{
  "optimizer": "soap_variant",
  "lr_head": 0.00561,
  "steps": 4535
}
Each number is 128 + 32 x the weight over its row's rms, rounded and kept within 0 to 255. Layers, rows and columns count from 0. Numbers have three digits each. The size before them is the row's rms in percent of the matrix's.

# layer 4 MLP up, 2048x512, rms 0.0885, rows 987-1012, columns 0-127
101:077128122134134121157131126120096106143147115130131173153153112151166119100193099116114138083084128156128182172087102157087141112089087137123140131194119115085167152135093152171121162172032147173079121159126171151153140129144119113085093173040160146111191119087124139066128201102103153117123158102108100188102167165126141139085186102092109129049159141156140133102164083142151097088102
100:068166133111135201090122102121098165141120125139143139120127164061141128101115171127181132141188149113127111104126110112156131113095079116129126132133148136124106094115133103131110142139128087129125096168145204126111114055153110120128123144134162098137139159080102147105105098160111101176097098086081206149138087108200119114070167172195137130142116165126157217103134126116058159158104
087:120098119199151183121115090109104121162169142145100109152134094154089109164124147139062085185137136125198089125111130154126122148128173122080140143076098149137121112086089161153125102131097102074170146090144176131164145128136118118123146082070078152094086186147104131105104127185133176138125143119147139153099085140173137168089130185104139085129099116147139151140163112106118179118067
102:115104154103128102122127145134111093161120121146137178136140104167107092109144132148113118140201124115081162169180145141106195154103116142106174135130106086127171157153124110143122098154121104109117127158158083130146070126138089118054155145075116178143206098117069140145098153139071122197138103123105052136137133118145162140103133151137162122149094111154118080108152090144157148095109
110:113072124157062118115100115120163112096137205189125103117157145119149068151162109104051172138180176146102104131133150134153089178149099102128121093112087155083070079132094076147136144146106233090146153137036103158140114138159140132098133109104143207153078152077084122121120109108111126146108153074116100153140088168100124145130110170136167143143089102178096145128129104076147097203191
103:156147122180163084109157149115110077099130218115165087137126108118144108131130149119074135178092147124131128125179084099131145117172139143066176196189099175152119125071117150136121085140108126116102068139109159133094149106165096108092132191136118130133160138122150127153101074125125104192149119151151110138096132151146141099137085168130139124112161106152142122153115152145185093134115
105:152076102096125138169121115200126111149154174106080151153115167125149160181139116176128122137139199126088130164112126127107114218133048119081097158182092127167123137174121114142114149122131125144056158093072130109149139141080107077131127096130143112142088166123171103112141151126121111120128147134133147163139109103120169106164196112118076149197105140138200151083093215171129104159102
103:108090163137130132134156179151142083112114127174090113106179118155087116074107084150121172110132147137180134136112104150150136119133059100179152168166120144087124080093124132163090093138070122149128157143129115142152087119162092120133117141092141077073149169122117092106118090149124103181135165147115119134125132159071157128147158100147096131095144120154081090124099127155129112155122
098:125175086067091124059116091101119131137168136168142146145101138131106140144090151123109061112131205148130092077164132082148091105148076147113156142176097114097131124099113110111184107178149153061114109117091136076140185124140154153099140109113123111150105137094180063141142136137129079130151149127087176180109127104144142135134095107111128168127118142080122163126033163121135135128101
105:164173141106106143153097133128144109135179149114100109131133164138183136089116042128169150116129127125126121159124141146113138170113145118161126161120131124128102122167124169112137067091105157105131079066128118077070127096073125137130089157136080155044143116114112134097151124123123114135167140147120186201143100059149087148084093163151107151124125115103159091156126123090093155175185
089:124157081076137128148103090161105140134136156118143115139077147099130180155173127144167039165126059150158150071144169123126176157070124145128148103167148119130145083177151145165120139160151114112092088131162127191156126138148121106170175163139118110145119171070098135103075111123109131149149094109114124094142122149107111101105166135160114133141104153111160157156139049101108120145125
104:179080203113139113077128101120069141090213139135065172145175143213103136180094186101130133149123134161064099160089188073131124114126093144110099095116117117123186134108102086107119144140071155111136141127145123082059208161144122143154148126066179099149164105201171129148112080107124115126110132152095146194145112106135171137142167210169100144140131183081086123139160117139123131140145
107:109176107099090125141080114156126110108160189134093117198096110138121166167130155091100147153166141125141108139111108097168128102134139156145160127108106101107135132094143147162112105068145117101110132115104134166135110172114154069115114125155144104178144124118071138136132113106138134114184145096092149133166112151073131101109122155109127090159210109124156169111154114133141173179077
106:102154124116088083154118102147067089159094149139095158155128091127111153048144103086118114102088147113137132059138041047131115144120193072134130123134169108143109088091131162146169113149123207131135142072151144153170076114121151106137123142187169128122183182139117120162085127141067204085165135186099126138125098160134166153102109147129168193098182112098125253097153151120107095163134
101:095149147093132119168129132178138125169117123089166115116091137110106065134100165133044112152090156162097137130153073136111185090107128132199092079120069131139077112116139109100103097089133145094126183123167102120175092132142111174200129144103155128101157087162138135133117129170098138137113137113131171169000126067101129158109186163111141187143097136136144086155136155099142130135124
098:082155115166101197172103072156137117131100136185116129149120095169183143131168121175119127156177113076138117124084136131142165093131041166168114107101112150098125120056168169135102118128102125074113136126124125112155112145103142159142177140131144103075098248105118076150171170120109108116177144203108111102122133115084164133103136155159125110084185137160111159125165137132124102174158
107:131135141122117099086122166070172143099107203141091125126177101186101069132180117119129098125156089141103145112154142124136154182123127102131070132144181090139070165137148166112098091164137151129153173139138087128172121145167084116186136151156141170063163153134126076059113089104091161148185087098128125121164097172150163136114108118119153128124180161117157128118160086092083167127142
086:173114145125201128140138073125152085166135209151084168176108108182166164119112152145135142121061121126061103097107126148151101147098122080078143137127104078106175141105090066115152101134128142128100173054156174139146238168149128126129101131109126106089060049144147076093138128170084164084086108170103112081126102133153081116162143108171137140140151139173135205155107121117110114115123
106:181083091200076157108100114143104147155175101138135148150086157133100116142158105147163146161164088088129106092137110155140100076069111110162145117166113153122112171132142100084092116117114160096183118148136149106133117106229105120122126116141118058175052108115101119083133098205149153127125102160184094171122102161168093193160143129104111200153206143097118130123109141141123103088173
095:113151099136134197167103077091087135142160159110184128133162098171106112078168116105148099174148090143122104123108119105160153111147185104157088125126103147145170142131045073106068085166108155131127119181115131184092115175160073174213064124119143145113100122096138140133100113091148129098148218133087184090111127077101133186125082163159118120099165104162087154119142115120076141194171
092:150142170071155086122097147165137084128131134121159116157114136129124155117159142124092069179122143186179159130186120159123143173075121123082154106125112116153081131137117123169141097111106141072102103106065161203084135157117135108145141124194120153121069113176080130079131144100120152118121116140123144121127104172156104141163165065132083148169105097140102150101153120184101173121147
102:123097139123132175117149127110126138125109139124123137135104150143118163117109158083126138106137161069127089114152141162149132128139160054112131113162145175100148130093164151099163050129172105186099124127156138112159143143104104113192052136146106134096068148130102142075134105195222101141129147130154156123100089112129198147169192168134082177153153124083152137084131116122078133089173
107:128049112122165131149131103134158102145125142133109141121117149147136149112200123151141113149128141144121100121128164092162178109132079125107093161133099164147080099125109125189076186168134152125163094105126098083143231099163136139168122117156156195169148164090139135101096171167127107163129182160131115110075218138109157094145165121136133109093075124136120158163098118081081147113129
100:121163088130155100151144162118189164105111121158184092119171183161108158135171161107097119164109189116160189154134106140073158138111140147101143132164077116106141128142128117076181168099201155110103144170120131126147238131155100152090148115160226098168139108100129126111119163109134137119072074166066101038116077060107133130122114093161122101104107176139155095115158130181123172095169
100:147199126089109111204125107181152075076187156123146065171190096148106163098154154060127107148088149131140174136168121086135141122128199149123121153109149173154142118106226188154064114058125149137057137071127111141162152142123155092085109115111120147148154113125126134159140167162199145182176145127135161105100204134102144116172134096146131119125165113126141179142111093081159117192168
104:152069138178183146093133167135142109206101149158136193185096120106113170126144136101174107167138163121123155135160117129120138139143104132085102149148133155135079138137145164195084104194180197110175112075097101093144120126158140137143091136092120133103135127164156118168125182173105103180158084163139161176146163203144165146135156092145154080073110083107111201179134105084123080088111
# layer 4 MLP down (transposed), 2048x512, rms 0.0737, rows 987-1011, columns 0-127
095:106115100124088121112136095130074113128143196095184097125168109110141094155157150135079130146171120124130142115119148095110131113120085093146120123135128139099133117093190184154099146165129112162085116152177150128103075143144128150110166159178135092133070117182095094136148117133087081126129110075126140109085120121121176129128099091145147079132128109059119185043093103085166087134171
098:143105105110180135150006199164142124109124152137110146152000109126114101119098091060092135143142118093154131133156154053143064098092224097186160129100123095103077134191162124124095157072168082142129139111109125163134098115135145195165113140090145109133147134130140086120126157109129139103023156145126144158150200134144100119121096131103131171136115126144161128079163152104162146128143
072:112093108137194147121161065051158121133082115117122132130113110112182100158132153131080108124115141140098090190113170107165149156124175143150141165118153105175105092120136163115151150141126179136114157115124152149145111115159142120146134176126150154129137130148124133107115156145128129132081140138103197181128153106127095083151147105062136074118161139076130149105090115068165153148161
106:180060207114050131141159136204167167180088094106103106135100169115136116110179152177109133149159149185181168157152110128152144160108097167150135150133117113118144140099119067133162097157116191147149160172132123124148204108098186148130138077130152131154076116139164139165109095106068165107140168116055139172110130102092141132130156121087138118128132113158195104096125090155143068157128
111:122055106137083153124143085072107084136118142137107153055127073095124088123175142147098104139171139153130153129133108140189095196167115163095159111119029109120099154181106056150094168035130103108128160121108142098137139089135148173081127191091166111164160123099091167186147148077111096150106136042118132134087211131126171178116118120093120118099145139155128177133115122074147171128130
099:118200146181117082144126117168175183147071103132107129111137100079136190130091142137142137091057141148128128120121056062184150089185149149138121136137136120120116139127115164154112149152146157180060116117158121090109103129094137175102108148112069192134109128136110135159080087137107062160163134133099145136105092089139111129191151112133134101121142167058130123187143155100212138147097
106:125166088061124180132163128147191154145097121115118142101172133047181126104099117133139147109112130068148112098087118137166141166133146080092134059137138090099132094161150133122142115107118131115134080130153116111130143087131188130044081141183128155204089138161124152148153200169078186145133197083120087156099095145101225193083145180111161145123114159155136163170153095141168089205095
099:153113139147134105145117151106086139162148139090122130140149125140079132174059129108131030106173133111076158188176136107141064125137146109111083124137087128124082159141092123167126109127085117113120164136173107180185134167086114117098132096145098123093131121142196105156122120070133098137112131075072160133121153129081079135187140098106135136073162186124133117146111105102188088134152
094:153149129091155127119203128126145115132099036109146116141124185059145122059096093148158129133144177118181103149115165157161095127082130141145114068108081150090117129060128157134168194170103128144206093157143189163140129122104125102144116112127162101099102110060156108131145140163099063157123105100169024094142168125157114132116121178108086085145208185166120093173116076179090158105162
100:106138166128093244186122107168147116128125123158193126099171140122146087113121095121120114171114108184152121103161122083115133175112168139110134103123072093125180121129094084108095159178164142163139145098141131164163124102115106123140077108153101126182105109095213167148111111139130107221138157066089106129109144112134132155167113088130149134162126075127165126146085138069188187126079
083:137173146165165136079106063131133151165126100140136094097073112093150054141108135092129184105125108105137122142098119151140148134107193114102115122125144138142093128118108130092086126168106125121165175163123151124144142179084131130070105160153090132140103120109113121100140124120142091103133164179178186193154167185080141111179123066128160126103175092111117109101120144135208128118109
106:110098106153117042105079103092161095155123079124120122115142140118108092179133146120140151089137073079112157133046061143127146141074198082155131059074158203119100155077182100096110150161077112070135060100105174152122116078140100126165059201128149131169099107130168128181110165101143119117097112094119112139168119128165156159108024127178194089146156104099128143152175093133083167175102
121:082179143133151155103145104106108113150113128156105112111108081122112148141116120158123118136146174138144123078097138133128082131103068169101149164138131065118087118077193135147117097120127100098065110121117100091219109152087165136128147175155109158167180136082118140158124089149093180125184182096127136108194092155096128143109147139121092092057170077167197180125102090151117134158175
119:175160102011071076062197153137126083088121209164120134103105146129135104165144149052086132081099124136134144082128090093151093126098156118181113157120128138109143148127159150137147166113166122097120156142105162244158194190130157139115110131114158158131096101161140123169111101158133121144150138131098093136145099083138156096085118135141128130142122105125093203142092120123153128189113
103:136127114136094140130134066133140156142120070129101127096130167127139142178090069173105119113136125094106106153073086082204141102094126103120151171114127152148136133151217115140088085133121149155129124178158186089104137086185138105107090156067072114178148096133163128105150147161127121129086154123038167160097140072167103177101134131121162124137127204113154136164153161134180066084149
098:139155103133154116089075136141192216194115084141086138176140129142131133102079107121132133130181130138087139134053096160162100160078181203076133063116117082081124108140107149208075119095167129132165113170116154130100110132098112104156142139211160113117114064117155153151127125156136142109157089127137130125067079198174126116072131135170123152126083109078076166172182093072136169141165
101:100117201075103123146179088098147113143144147144165064114174121087126143150066164097154155132128057095150117130177086154123124080079112140118112145108143184167098158089137121130105079115142180157153110176130144159132136150138150081090122111128126139091146111108129137138135157074181133106189129109148105110122140137135090171148050134127141146109100091154175094104156096122101126124089
086:149147128104125128129139124118176152141118099120109182111068165173110130111075116100120130122143158161125156126115145086040138161149164121174116193145076091137137111162098108100151138108185106151084106147145139111124059117170118130106119156121115145101095182103093141131176113125104139129120176077134114132154201099068129127145124134079147110096094086117099136170156124099097152151137
093:095099159167142071128110148087192178123143150152152157118102151119144125117147106107129174111127142178117148162123136064133130114076133156129097171094147098145169205118110107164123142145152107107111216156154133095117081151142128117130157203159143132205162104187144131112137118109110130101150124133090164114067109090161131159135090133105140152099111131075131063171107126091174123108106
095:093152143156105066107148102129114189142032098104106072104173182095121116142141140165151157134100115101154128168159129132103071136169170182095129157088150097096105174110153135133134121061161055173129122112124080102134154145074118117093122160146109111134136125168112161185147134118135186117128159163090114135164126033140079131163142155169195085140194119141112144163158155125177121130104
095:107114126150166112148117069120087114101102137135085073141068106089127093130081115143146121198204158135096110063161135126092194106121084088104093105112162130143143133154095121148148143061094107109125136062128140119010084070147170126090121208136112100109139114121107067144093122125045079118086177116133163138176146140123078127099116160108165097153032118111158124144136183142151128153178
097:113149175137117127162089148175180175101136187138131122120132146119117113126095148106162099096178211142159136121127110137128099139105117081115108087108079119143093114162130113142089171140102103090072170197103085126111105093127089131101157144097108073068150120063138141161145063110092167086108150194155141149121117112115119106125159128141103087116119136117075163131119173138196119164114
119:110160133166099071087130129133093174151108089119138139108104077135121140107102067124144165120165093128072106136119154123187094075117150134140167142122101153131120100121139098120144154074114069128071170080169144138074144097148130077118052155160126148161110084141195137159149139088069104169095039139147093089080112156083138205098092144127042131117142087104129135121173186115105147133125
093:157140131183179120105092107153136038129202082076143137158128104105164138124097094101122135101074073132135156117078102149092191105107158138075116107107120153174129106125116147220124138112135116189091090091156120159181173133066135152185120124134048143118139151130176113163167151165077144101099091048135122128084105131094146112213081138127144124169134104089078100110098096100131116142125
101:130221179145076066091142132097109109139083102082133097132117110131132089137095127183105119186129192164140109151095124111103165146120136091074127117158114186168134120176142193124077111088129132097111119085149180114118131163171196126123068150110136197091109071158086129138098132175112142119113126111131149090103147082140178124100143168103154086151157015141175139129094164132130097140102